Each number is 500 + 40 x the weight over its row's rms, rounded and kept within 0 to 999. Layers, rows and columns count from 0. Numbers have three digits each. The size before them is the row's rms in percent of the matrix's.

# layer 4 MLP down (transposed), 320x128, rms 0.105, rows 244-260, columns 0-127
092:476512514482514561489480489466558459479490501524458576495519500513410493501494508514533420530492473503432401564500497553503475508550474450469537448467550479533524521517483442493456531495520501471482484535594458419549538535456451490528538514571475492444462548434514450499571541483486540437607515542529506517453472386478495478506492473481479448537539528479470537531527530466514484426561
101:579616515492466571503520460473482497533463535550481519536550539503486515443417507527455559603439505528559511451478474575513471491566455502415489530521492486474464478463478478487481492460515488488482528496579396545461572549519480569543421486514501531499536558493468499560490483499556451475495533516571437482515471537503518510485531489483540558502511496522561460518486553471560486500494
101:476486450502460418537450475446455543517527501474474470507475534533596503492463488489450617474468545510485533494561441521574584556510503428528461495480469542460480482419514475458421511433561470450533513544407458540520524510577519478543525455533543499517485480509449494513520478509506494496497452516481450531567524557533478515494458565494603482475488502438465528520480461504476503518460
097:465539509452463511508477498496440410497467440482450463488495460494444459519442519499486482422416495471509467423467506493488493521524489413532519585445480531508439500583426497497597540513468505513484492509554501428537501510450526551543467499450503482515432572443481496530483511522508502516528493432437464567542455509542523480578497475449514445442528534463570530546503498504428493475476
105:462491509449510551470521504419421474522514515482491522459541544457441481551518476486472499510397511490486553481468454506529460507531443460490491462506498478502421547513491567525535529534483561483494557488544474449576507584476537469458461434586497449521521529466540563548496482453483486503489487456438498498483573531508466517566463450406478574462480519414501506528580485448508527541476
104:417476598477557468493489479510494505488544403420501455511484486471459479526564425466562638538506485526500457526560485508505470515449467470494551465537469574541512480507510518512569512496527381485509470468504520416514510530446533520525501528530535528526500512464523501436537486534557463530503484471553444522528525509522496614546509550495468507530486479460490448495501510475493483551555
098:503498492525524462466499488477494531500471537544495561497534541503638495505528473501448516485521496465512518449492470566536521461505486507504482550514481484442506539497522517515458459552486482492527503523505603402483462515534458606536471495497486470575430445450427522394526496506522502498481522551465500497521510487517538473593568588535501477532478532571431525483464442530422544464472
092:460474507557527521465541488509504490445442570480502520544519531543598516542501515506540533454559431521502568531492540545485486483466496551461496530465505451491480465375503480549464469505494495475445474541471541524508526552523435513547488428536559478525499524447527495436551497503446500504536455423516500472444558491414492490510475491468537535507630467517507545501583532492507548510574
106:506486634505523546515521495526517511529554461451564560466481566465571421554537482498502541499586518445503514518433519521531506455417493512459455475495520441541568405495482506536554495516537549517495546496459476539489492433478481480501565557543534493520478501521505516464537498484444452511528565482455504537520491440493520509481468468605451470482565505541529509525485468542429519506560
090:521500395489568464487480474473541511534508496497472508512512548490637450555481453492474489456474518509545626496545479491528473482516515499516480489532449475506453538499498526536467493451510547514502493510477573553560521459535579544518546514352442579515495547513489531542510479545489485536479530586449438499525478540571474540504508480531515476541503521492494519465508521466520472483577
106:446459519493512543543490423472520516480532562548501503476510523510529499483494514553537466548508433540523617438447488471499451462493615547524408476476542435500552538479489443478606441483439511520476506480495536502482427490502507529501458532537500476497551492524479509445510518531497552475487503501493493462497541422503476471445509460556504545518447495513469521502573436530428584494424
101:539445453552561503502505442484578555527453439519467522486504454533465474532507506425489486484438497513507523414515502509573461509576517454505447516553563486514475471448472501578480500474496517516432449516551475482492456524528463496457492465428512530566534512464547526476549469479474508495548444573554441545501499528454488519462445482625512482405503489515475468476555453521560458485524
100:471538526476601464515492473490513468472506487507515531513504499503582407553538488436413469528465519501474571495504465457468569533515516509469519553476522491439533534486509555454470528538603539498449560472524495447522473470581525480517542505505533552485429404542553551493462536481540490433487573454497520473511533498499509476488451493435494486448419500446478573539499495535512515490422
095:450431478489566519460438479495534574520474515544557532441566476520578493608488543518498478576528476545443501476528516486447472487511488542554509483490519516485530452520489510444615462449548434476495543475540493482485494484487473522577468455470580494544555520484536539433519496500542492429475506469464513549465511476462448515503543506477496495524450515495493499484443474510444620538557
101:500544501537527489560502427488466441505489570425533514569491572520565482516475471539505525502554532510513529512480509521474497538494520567498490458524495405544444530495626569507506436453500447517463462531519522530502545492519572509480547507532455515598383468512459521494543501493473503589451516477476537472464513488497498553457558494529535500471461478491456539480475569475554549545468
107:488490529555511515504480472442563519511459513526454504436529490499320491459532582474518384452514458521422422481441470475504439455534511489460512463475529482559489477573459483513524502555469513539495519461537529472496496502475513568510514485498515513427447530431544417459553537511564492458508550528543504446525494475534496506532478522494468466537493541492537467519519474488563509469489
089:530515505499521532534508434496483501419511533505498603537459494467534567477577516456485414505475479513382506518507555498525526500501490549405444457528502486509495472453549541592500506436454482522457443546513526501472528546514497442588468484515495487497531495491538464486577496510464518503523525456539590518486500470420489469458506442509583571553532495516455507483539477515493513436559
# layer 4 MLP gate, 320x128, rms 0.11, rows 245-261, columns 0-127
110:468626537407430488467512432544463511486565489503510527423439517546480514444538469480483445502515522486537478438487497560521481554487437495456488499539449483511536472464575445507508525483507433545463478464513520514516488466481474492439480521533535577489544531569548488508532552475537533480516502589503508469551541469519491481409515458454543506451490466464511513551390467534505454531514
093:522490502480508489527514451530478441490484450447526459462605472458443446430530475541510466509517566497525477497541535506617489522520450466478411519504495539564515517484547452496492530506493506526521542523539460470479511494532505420481501490512572538510488557515532535470509497549432586444570540542541508441494578569449471516454459497557526452502530466529502526572529521579494489583501
093:515584472476512507459452505443533486534560506497514491485549500574520452504501481576498513479439482485516491588565478524454558492473506548501488418517511416555554554508487462466513542442553497437426513451434490530574513468473506476494482498524484562546512444502567491529499508541523495585464403506524583490494454422442485490469542504520508505547567517521487469469519488469589508537501
107:510518458497458438538463492507459538523523546481565513568413535493479532394502520522496451503502492513502469410547494451438518501528544527570560529463553451481505547528466517461552603501560469515453493510422505576482450491483486511462454473465488460502490536519462503523576460512511493531470488424581544513481524505452509493541512556503472458453515425459445513571459558515540521516547
094:450518478511472462525500487498548463501479482553495475513515555524488480494510535544446452477481525473496466509511509412489584500458537415492467521459492495491430530477582542433495497516424496461511579540498538555456480472487518545488498467501485563507458543501448504536464541504412613428512469533458477508584508483421481427431540461580522535532454512463531533503523563538456549470475
098:470439497534534487450524535437513571504448462503476485559490495503490516540512463459510459541509445506528523496432492597462363518521533545541468524479489509576511577472494565489509525545418438534592407460493554520504489517509467533512502487472484498446541540455485549491583451478469545419452525474443580484500498483461508508486557474522492528540504527484475503524520488460439511483536
087:522569509511460534504574501482570506424511488470522525427528510473494557482522447513495446475505544359468489549480449437503510511516515504446528490561541506529472503482497562467520448462491481579540525487567525479509481471474497491573545558483502468504469545556502462528478553517496600466503467564514514539492473467500529516386531502558566552538427532547509468483513482546460457525547
107:461533519517519449493508619525505422515481534552480428514527510514497510456492546473554476499503398538458468527536485513562521485550507566513539516490519489466487573484546425465503489510591527467511499496475527465483564479471488513457470590531467510447417475440529480510484457627539444507543445560530489495475446500497504467508487480484514495486486493554504446560503500425489528446423
082:561534449554516496508546463545531553531512489516483500512537528451516498559496463454474530447549477486543437507500518545527544472524505485571522500574456555531507494473491478428459468508543532421498478447501487516551522529538548488486618472466508556531464508478545567480526543597475487519509444561441452558506470477546504515513501522490537451384503469515456493471595473477453430543471
107:484547484523484523493518482511518523525501511451562534543430533496466455497521523524581463531581489507507462466518453496472492485531502529458512544505465490522514471376540543516608491520449457485426459476517522493524468468504514496496443574522493502427491568543514534535526530488498436496529495496531499517551513526531477451447469540533506576561463436429502489594497482491437618586513
102:490559505547500469507479589541473514467590557485443485507479463481456561520490493539541474533509506500543449500540480472533569479483528506484491524524509478505419510558553472451523542436579514506426538477499552481478481549445535546455419493488485540431462490465487557495428511431457519506509464469510518502439465554472511457550557494489443554467503517465485471448528423409575463551528
107:515507492538464502449515423516488507469565431471487527397493558509483473476578467475451397502538526512499484503522451538416531567465521480470475501467465518432479545501555527527506479593524508507543489504579584470589474562503517473441504502521535606496465505564478441511538493486526525504510485516489467476509564510514508419470453519456485494480476478479502556543446536503513579496454
125:457495479481513446449494485523559525492539526495516447527489513555483462523529507542441471533552500562456456488578515469499610534478433500601414441532539489440499470507453497461533520540445551491439497504475476435524540530544530434522531469468542513554501532520545502381492459503506470491523506504518535510504507516542486510546517507510502364509604467444511543531485513474467483522499
094:561521512513536470546483529474496424504488457470491463522459581478493520475480529504473472489452500495584533521492503562440588509521538399509457472570495453539518542463640444465542497513503480451528484613518447516524489476516502506509527475502453571510367480481481525466529469500470543541523468475511533436520502490558492447508447542537480511553471518476540480501485494487533527520569
091:514457532534507465494562522437487514414505500477541537516530527448526498537446448503536516450481466507423528435476469431420481572507490489463475526440501525493503486458518483523520504514532481543495502561536545484471529429560540550526449553563562534505512457517561481505451444460531472500452498460545448506592440548495429508561499505525483538529453537535495604509551502398482467472521
087:534452494565496455550515536512456478494480507534523444473538513481541510511454505500505525540476481463539529482446469503604530484533578418511533538530437571510491490470525414449439452456446477526528526602540477462487488474540546534474563462513523519465443414523522582460423496463473527432492475516555506508524447467554497478464486480444520565470457506540542542468584491481517493502465
086:505569483527505499443496484475502485477530521494511504448542492519545450441506512521424494533456455437490487458568437486477493482460497546537528553517562510527490534454492546468548500507504502518511501572556490515574453463481576542392467474510558576558496473487537542457540486461576488549540500517455521518571401462528493459500534525514553615496428532513479518470548460498526559549486
# layer 4 MLP up, 320x128, rms 0.107, rows 245-261, columns 0-127
099:538487482437466488546475523496577514532402540544550432508536489415512528510492433441479504526516597530557503496482521511509393479518535454499451508515446552514475458527479473503458490433523472443480528473487564501530526562546455530509462463494562473556463542487434523476560448509500567509498473471440492427520474451532528574429533525487442443509480458526541533507489525455556483479487
099:507515502488476517470472504474459474479462542535538461457494509504516502531461600533443562586444449509513506456521475532522485540472488516453450426499465545567500609494484471405416463509495487475506498471490420517530519490496491422504484513499382548494457495477518529442507540465516491492577456539439505422530563504504527557523506529513559480514414502489487549456465488482515423502453
101:497526505491443495496562496504586505520530499502441508455521569498491602564458541520528500466560529591531535480471534441553474493478481453449478515489501509530493448530589587526528474576503507527554516418549499449464467530491439491517485531463435543467487603544456472422504550473473528513560496540549509493494446485533526483535537514476471537526562463495424453517513450553496512527511
108:484520499508508530550460529479484516467496515580556533496545546527460519529541564510520523490491482432508495541567498420485526421476491432458538457441488536474554526477504485485473479562543522555510575527504507484418472525503546460528450503536490490500440551507463521465532483469524456448444443499531469539483550491499446465504602537442500559578527561451436492481505598422480567467490
096:505452537512515394543515515486472504521514539478513505520500546485492521487470436485573445541471556486486533458493493480554461551495480471544539440554476506530500485531452377445481566529483566513563469496580556467453493528427559413475480491511503567507460471527489519549464473572508464491468504508528510487536530474504499532455487488561567452515567566462624515459544522511499516486500
096:441503417523547471516476511463500463515533504465520503544467476453474510538453505508528484542455489458400502475511525508493486450500555568439552432456496486493471483512517529608550487527518523574485490459427510521487553518553473448520476435514482492490515422498483495520515473411467440477418544384511502495459514459432498483494528541448466506508574501488499513524613469438518488533534
092:446509519474527476448464535456522519443482515548438503525493448464484500486554472464576439432450528497548526474537502497509453491488462485523493564440505450497576542470522518554522515522593520486479510523490516508530510512564468524477434429468489468491569579444546479460528397541483475463519513462541455426452544490477519520501372529470488429483488482461489545528428508497494574469509
098:498543538542501500592466452469514466410508503502495554515483493497537515533489449457550531459467487517530508531426571515554476482511378513519491443565522532501510444464468519597576471471525478511528487435488518454447447466518480513523493522504493496489483564520499492513508535476489542510485512470494512438469555469442502475478550502568533473597487495529520443387562456519460412444500
088:493547458510518532560504507526547543527430467522507514487477521520482515523433481474430477492582454489530415560468548518558572455542511476519532505561466552418514465494576501472487545545474517445461601449521507531572455494512557464519521471503471548560468485512568519468512552483503528562511464553457463553435457454574436487545460498521492466454457487563471489509552547505498496538482
106:465480564463491541469516549472487570516469463488539446527555494451471470574476589513516521440569562435496473563515509503469470474453520474520539560515491549473554470465570550446517480516501480482481488481577463447473500541487478531548580460511543466416542527578524474509514521568474519495556553488469510490476470508570488533574424527456529504515480413515503482450498463480427514497446
096:449547522510483520469429486435418526573502446535495448452474460500493497514428489486415460589530496452523470463528506473479546518537462406528475455510490468494534477522532475458495559501528498464466480503471481492483486533460487534505541503513506540487470541518487421486525592501381530524506465451371488485427528497487485415527459543571504499554546553531523450471516514501483466507501
101:494458502485536490498515488530520542538577474477515536508410453480489420608503496467452488527424479538450502442508547504466580512537512506491542481529526487485495448513501506456423481560534408452531517497513478469520531481496505450496494530474529454388435496465567473505471567490478485456573512485387467470514504485498589481553467467460482438453517468521516546483454498461546502460460
109:488505493436521421467492515512564458540526470472474483477492474535496478499508460552397488545509516545463476487516460447575550502524543477611436444470513522463504451504483491437516486489462533516480492472530475469550489578518573439492496491440512563574487578512515536422487450578511480514517489505420532499436473530590519535487511487541503482446521491533605534520445527482513549481508
094:522523480496507500492456432416469495428487501492538506440496511461507480531478498473481557454519450533460512533534517545469454501488415480474482446491569476507515443453520519519493501511473490454479411538454511483536505487562434528546534488471573469505482526390495438446508529527537502477421507456435463507535591478555425496585474486471491417539501437492517436529525566529449526515546
100:511456491461469550547446573489474484542474516572543542552501493535502498508466579551501534570556495450570488573494481546511490430551485516509517505545475496492487486468494511531477485477506519530525504580445461550463555533460499465525565491522433414462458472441498518525496482470470421514490516455499474581450536515481422551520478433477534476436433484475464465468506610538443473475540
085:501485482462483487537444465506487525497539542530525529500519486495508491508397520547524600411492485492477500448521507532459498443476459543530560496507531558507519540534515510551490545529530563499454482425473496483523499532530547487505480504523516482527472510453510499534482547432481419515513513435476482571553579466527554405613614536510440420495520463483451500536462523508562457521468
088:459468551466508493436574563534479501483527460505403517492457552513472595527471494483518518442550498533494511479471501521514513548439552473511489509447532489501498494517549474495531540455479466492478554520566627503543545508515554483582479534513413512501568475614518481534417517470535568508491536533515491518475486495484473492424508460485453530574458548530494541570526495519557508539524